From a checkpoint of a small transformer trained on Wikipedia.
Size: 10 layers, width 128, MLP 320 SwiGLU, vocabulary 1088, 2.12M parameters.
Architecture: rotary positions, no biases in attention or MLP, tied embeddings.
Training: a variant of Adam for these matrices, 132M tokens, 4023 steps.
Each number is 500 + 25 x the weight over its row's rms, rounded and kept within 0 to 999. Layers, rows and columns count from 0. Numbers have three digits each. The size before them is the row's rms in percent of the matrix's.

# o: layer 7 attention output (transposed), 192x128, rms 0.127, rows 4-31,36-63, columns 64-127
# v: layer 7 attention value, 96x128, rms 0.115, rows 5-31, columns 64-127
# q: layer 7 attention query, 192x128, rms 0.131, rows 64-67,96-98, columns 64-127
# k: layer 7 attention key, 96x128, rms 0.119, rows 32-34, columns 64-127
o4 072:519525540463512518498483516491490477507559540492499487473490504540509510489488497481520493482517489520494533502491501506493465485477516561473487462517559496547518517518475506497469486513497512
o36 089:521505495482496461474478508509524478504510441530493531487504492438512473486474482472480509493465501503477520523501489522471498517507455451546472471533493531503546486478510503513530454548502522
v5 086:488494478553506530490440466511507472506498527476476518502518496499481479494461545498508505497526477463476485559462469474492500547544510508510511485523532546516500468499543518473497512499504508
o5 069:506524512505480511454504497493516491502506539476484489495504506485531490465504497507520508498499439486485562489503506486517509460455478503461522479508518532520497540505488496470488519524526472
o37 079:486517484532511522535494496500530500514516499568480460466515452476501469489498525533538490541503495470516549521477487459519527485536495492507533483493509529502523522501484503506518471538472496
v6 088:523544505549522465482437498499479544527528503513457492476534492526491522485503468500465486501524509498505506486467440473520487468504473482515527515455505507491523507465483512521486491498501481
o6 080:537524471492456491477490501519453478510505530457487469475491542465526495491487503520503500479507460484483488510512522568510475510477522516471540463530480511468481520480487482492521513473480525
o38 093:527484544533497499543465491550487534443474510534540512481511532562509519433507505468537506488491504493523462477458498493517491503534488511500511467472513542497487535495511504511524543492521463
v7 087:543461503537450490472502485508506490494514507482463498498542520506474469516461483549489494491489506517496519454540492494511523461497488512509491505547510490526522508537466508528447496487516517
o7 071:535540499470490561529501497514478552548532533496490483507502485483512523506522486509523491498510450489493554502497543479473492494510487456514545449469519496543520502496488482526483501500568526
o39 099:513510530543487514434504501516501472474513547524502473505503504493518455497507527531531531470474458473514529500531500489462491477503471521504541509483460476449509482480556502480484490472464486
v8 090:484524494518500527505540486483512469496464516467454520451484514493447466495503468498529474529521485498493486502522494506528485546513495463520508513537519502478465565503483530519500514510512496
o8 069:503501504444481520480508496456502539540529523467512498538494486506486538505480479502503520485493506519459566518512489478468471445497485518486528481450541504502561559508508469514525498490512479
o40 094:519515441479526484506501486567503506528468484525485517456442512512464484457482458547467502474519499506497492507520511505508492519490521499483488537523478481489473514514484494515471471514450506
v9 095:519477493512551526480504500546509517488513535476485485518471537467484504511479483496536498461455510515471507474500556516479523522533467491567498475484511457530527512512544491505448507495494483
o9 082:447481471503503482492504461478525479537507449513522523482509507525486481490484525484507528491533525528492525482485455534488539486476505549474462542499513548442495514515476536469509461487466424
o41 094:533506482516484475490517504571468523503516515506510496486430498438469497521488465518491446497447522480485496487488499459510554495509452448485486479500458479535447493486506503522495548487499482
v10 089:508489502489534494505492491494464514499496497495538520500482443527510496534490456470493512450526474491557483489495463501487485511443530511527470493527489484550493474503492498542479543436483507
o10 067:464503512484525473499487485504496491498508460512476499544557535472461484542497467502541432497482522494511478504521496536484506508520512510483488514518483478469507516565478505515526505475502558
o42 095:498503462506497512496535485472521484495561467466507542506476483551514481549547467488531516476508485475545494494468485525479489475478484523525493513513506494546505486513507478470470494487510514
v11 082:488471469482488482503558544535517524492501543525516489494474493469487497498515493485529503533527517484504523489544479477513493537574493496544480516529522553522464469541474509487520507505509505
o11 064:482492512499460501521512504464496478515494479551510524524534488473502462510511519437503505503511514489469492536468509536482495460522550490533500521516525487497488499508562481516509460529458484
o43 095:531538479493476457489508522500512508472506507482505449454527535489468499489496503526451528511500515494534534484523529491497498521489504496477522511493514529492490455491485502480543528472499511
v12 088:512498502487498496511529458555488480487511496518521479521476466469469474510550494515528509484470491442486499486455500526472489500496467511529514534497479467480510496518460465541501461502474522
o12 073:507517471497473553498490490496488511531535516480532464501492493527506548480456475520458507424504474558515514496509478504526490496521498537485481497466540476540547541523481500467521507456490486
o44 095:497474541479487506542506503514486471485465485497520488493492479544494476514509506472507491480494508484501515483504460485441480503486516491490444528476510475481479507513473481518492478520486515
v13 084:481528526489507554467506467487488473490511462490512507495526454513536480473499487507493494459544512455515516551506497518495480429547505490496493505554514501483470494475503489482491515470481520
o13 057:555483501456510492483467494537532507520440454481528526484483496460500477507467476484498483483502545513474458506500525541504469493454491500482479479493536505532463518474499478557487492541484500
o45 107:485496512482514535482506513431499499500513487474503485474495515479490486476550477515520526514515503415493496548507483510496473497544555515545489481509467481484474480493490519517542487479471512
v14 090:497530481516514513533512470467490490516468500468486516506499463504513479502541566484480479444522494482550508501523503510511477528552499500450506494519522469434492486501436524516445491503529497
o14 074:527514508448459528488493501508475493498501485419504493436520492492512502497499498504492504516514484527489495481497463442491496502474490541490502466537527530515488504520465511508496545503548493
o46 086:514509503530504507469507531489537496523497524525488496560453503512513481490487491496489486469498485487481441471525485491464512495485545488483433462476528504516530523543464548503502534500417517
v15 090:506477492507496512484476476478528467515527503508502509490496556466538513483515549503489521526459501491548494497507458504465453557498468489505495522500546482572461536497517494519470522538515503
o15 060:483503513469534510498460506498521515508523447547543484561501499522493509512472491480481493466475516471541487485507519522522493506482530477475515535497512495437477478493520548502545451492482515
o47 110:528491486557531474482514482549500460506508542494488517499477535457577503501517511535523512525508532458481474490500469485502503541522494516531481506488492501565517508459486500483486469514543468
v16 084:501532506514503529521479506465537493496498509458534463502514486490513513483519511451489514529450473513488495533504478502508505509501495497493482487537436522519516521528506475506527466481508480
o16 079:465502523473515509511509512519453531483517487491438493550498546525512520489524520509523511506492490507493516503548518513490498522506508520516475479478464495525512448505509454469491539496477503
o48 091:509493506504489541498452495496517485437491494470524465512510502485480483535492495492447502513516461496483462505466521522495500519514490469463512485474516499459545499531455515531508466512501502
v17 084:505511465467517535496477486516539511522533538539519499524508502506512488499457512490508470513471528464541508508480530464497490501533479467443521524540513476533504448525490531485552516510473526
o17 064:497499548479535463502521522523530515472502465552481505506479487483537464524539508492445478512516522480511475498481555539529529525530487496498520514517526454492512508480506493537494493509455530
o49 101:495481490557551509515496528504511517514488533506517531505473493569477493472491486471561501522479512510504504508508478470516475476494514447526485484514463460503522478524506514498509525528526519
v18 088:500520505507493528450467508504439496484487519497513482484470508529525538493485472460484533510534503470526518487492490506471521553518523531517486520529458504504518506502477509482462488521473487
o18 063:513511548507521515508497487526489535505469539497461523512510534496528512504480488487531543502518470512478507506474509531528490513506487471483500487495499506497465507531453506534465520479520541
o50 105:476516460506517510497487494549466501495543492547512487482487524476498519504483505475442462510527510487510551491526514537459508510534525529469527507514473521505527435456548528498504499509438469
v19 091:492493511531500489490506529511500486533518545495510489551518523533483517507461500450444533487517513492481497505533484495487477542493524526533513499501457473466516514524446523464472506504462496
o19 067:479506454509471508482524498482510461515501492473496529422460524476511463473509501479466521498511471496488536540481503483498493480479498556458505520446564497517510552507495499493474498488471473
o51 102:510463449528503492514485472505513499496519504464501496554521473511468512476528476472489533508522518487520543502518518529483495503505561497475466462519479489446466516513494524509498473508475467
v20 090:539508543543491517503540506530500495514440484520465500540549497511471517498521512472518476493486512483523484563518462489478519488504509501474528485465479467527483520489533525504520528467510523
o20 071:512489525497500483517509494496530496495474502428483482476506546510541447545506487470516492509513487497483511491498520529508494490495496559492526516492491529498534530485500443489500494478442549
o52 096:461514473472485483483521481477476515504506547531477469507518488494487512513493516537509518515517531483508429483511480474540495486485522489464499548471516428497490544473551535506525503507514473
v21 088:529492495544487526497458532491493544492493513498520486521491473510525477537509530482534496536466501538482522519490478506525501443471531492454503448531558464502496515498495492535525523547478511
o21 074:510472512478528450468504478502539500509457525524448517541516489500517468532537492521515512508463519458472488561514544508491516504468491489516501503536477492484520481465508483518504506532529476
o53 101:486498505500459510543545514482527530485486469486519461520464449519536521502511494494491513551471520484455512506464523500499512558502507504505481545521511525501491525525537501544456515515440509
v22 082:493501473446506467487531500498506500466509509481468561471504500493494508519486482474450477492451485481485484483518476492477535502490495515479502523522490464493478518476529510461540480525482495
o22 077:522513485490470499471497492484474557514497530487476469517494502497528490531515495491505518511496475487465468501536543504485502497488487468485557448483476496489528502473503468520462525506485522
o54 084:497503480482506520520504490468483492524490512482513567485477509458504490540477531506497520511463478458522521485503549513532504473485522499507499525535501492525466547493478468460536523471544531
v23 092:504523474509486461522522491545525516504506514530523505487445537504497504517479524489521489472525491489499491552490527529515513485491491470495506523490474461467468523484509518495475505530482518
o23 079:502503473503499525473485528511500515508521498484516527491512467498499534466488526513454476529522513532508427518504455478529534493523501489495487522505550478501524492464508487472504456531504460
o55 099:493491469473483489496502452495503498473487524551516497463476499502499505535505499496477494489506481523483434506506484514496462442468476503523450478515470480510439460514491503524494524510473496
v24 095:505457497529523492537488536450465521466499527492482532480507503504486534477467489475478531490453519514499505518502436466491509490538500514465511501545474562440514489517517503531483493510470524
o24 074:493492550486563470513489488503526537465513497540461475505498514494510492568515492498523466555495525487508518540515568524475484520525490456473523483503467478492526497496527466538486489513508542
o56 077:518494504507430504485483543534480511541470493497515521514492511488505481467479496484497525487446491523533481490458474489468553450471533496530512479484478510467426510485479521491496521511465490
v25 088:544499506475512523490491484526466475516479492521502514533463505492532500484490478463466505482503498474485526520496523508494489514480484502499491551507523469531509499489506478429483488490541478
o25 076:494486470516491511508493508537464449510481468487503499471480523491487513483511495507482478456541520499505472528461452495556528502497523538491446493536505532534452491540489538486521477512460484
o57 090:550512504500540513505523510515466501478520509535503518503545490488519512481495496539521534523459509531498478494504493527461517472486476513516510537480519507536524461498478496490523473499523553
v26 090:498473509503542488511466470500486497470507510491523528488502466483525496504565531510490498489475488488487498518546480507491520509467487500502507464460476463468541484498505520557544480535509499
o26 070:566497500500508509506456515505523516492520508490464473470501485525480482538446499479530514502481482494504465483506506519520516513496508515496485483516452482518462500513526501533445504500555496
o58 095:499499467501499476494470499473462524549511492518514462520483467501508497506509497530540473508490519508502551470505516512472485510496463476504462497503524509502514524556468534496549520479548547
v27 102:508516513500508512517487524483472508474509473443474504434516497482543517500454498486499487522508502499471508555502457456525512504501507533488495552528535496517506479509445507539478469505481491
o27 096:511522527483512491515515489472514520486481542502469454504484527499512494503508491484514497537457471478466531500486551527471506503495503473487547474486482483533525520512519453519462532503502541
o59 082:496517486532518496512514518480532502504473518503499491526481472457496494544529472494492505471520510526482541544501468492497518508488448537504478524517491488490488437488469491490520511501485501
v28 085:529506503475517471508472465522495494486502484501533455536486524489516517493478521458468521530484503489480512495522532516530512485493512465464492548444509471498478504484520495525533534481469502
o28 071:542493466465519550520516551496479554479499563498502467499504470464497494447543502494484527498527484492489500524525516458502513489497498482474522471524534520524476519430499485518474510490504504
o60 097:511481494477516514448478469535489473476528475484497541474536506465531506500485508464496476519499512511498546489525482503536492510500453472487463532446514443510471516487506475552519486484565496
v29 090:532472495499495504497436513513494479512477505522472503554478473482469487491486497509515479521473550514546504546530489528480462506515536500496464530485527501496498509493490427504523483537496508
o29 069:462489483524499521513502527535507517498545507461524513500513501530490440519544490512463517445520485478517520477487496455559505513527495498466518506521494527515444520520477507470472492491488477
o61 107:541490458475503490494462528479489489513464471544490468557455501484514507506550503515478500522472523502495548533512504515458514520513466528502455509488530516487503495485525482491482464511463535
v30 085:507529499443488497510513468529504461513490533562496495515538481439515489533527440512458495490499510511473519471480467517514520463492485504478484523512501492502521433513523466468508490514446491
o30 069:553529497495462510491486487530528504526483542499516529485495462478489518535516499490503488511481472494521481494482493506504497481439497446506476484496504467482461534508485518503565533520493484
o62 103:478486506516506499498483511483506477481472502460466535506501502477495466542494528536521493499491488515511459495480488529505490568535532488462493509530529467527494491507510468489542443468503505
v31 090:510515501504489543514546467528479534513532488521546531487548517486465463492466499542472493523517492507481508526474518487447497506513498525503471536478514532538493457450506482505520469488512512
o31 069:531528494502475560492467503551464477506463557461525516483515508489527524463489514528498530482500430502519509489478491454488503486503511483477482509501498519485450531521487524473470520493509517
o63 090:492500503488510490545535486470479492492489492514526480460514482522469482510516509536488543482515495509509467543503508465501510485462500444443506506482499525474533439435493512529504479522498471
q64 194:451518556500494480531474485518490515508503510507487452469433495539503475520479465498548542519476484501494483495486496521480486493499508504514503463513529452498451517471471513498479464497511455
q96 171:479497552458520510523507478535469515473483514511457441482451503513506475506494504464477500529504475473463517526496479548454439497507476453512512469515504486534471494483462511489487469501526462
k32 136:461517481479489515515497458515497523526492482524459487517441502498470554540510492463522502489484493472508487476497495494484511512518551463489497471528519463510514555502485522508487520536534514
q65 110:486489478516488517547471471520464517497519472517483504508448532524453524525479487450472486551479528488486478474502498467499531509504495523455505495536501480487493501483477499497560489483579490
q97 119:523526501524511536497520508521455498502490522463453491530484513524449480532465499448531462541518489491480513496500463525514483479516492465502496502525456531526511494522482492503528518504555498
k33 108:498536541498500475529533442477493526480509493519500499489505471501547461532546518489526533485497493475501494478520495492506438548537475470519529494507515499501434474463487492507457486489445483
q66 103:498498540486478518519555513487473489544470525520504480482500483471523490534490540517523462523511489507516504453463512490509521517493554486497494506511496501502460511525511460576504469497497522
q98 124:517499505492515501512507519521540491503480497495468508514530533519501504488506473454524479537462459492512521505517510499492515502524515524490507532520473455476499497504494497530472534509490536
k34 150:489505456490558508471527476521507514500498480507449477493527496498509548521487500507510558505478533460520498454491441501481507478500530516490524461529478487481493497538487548488461495460511486
q67 085:471503500483495528501507450540539504511495569520498475502519466476534534486487464476506480520507453515443521536488460534513464497548481506509533485499497441483521526499509482481461505469527525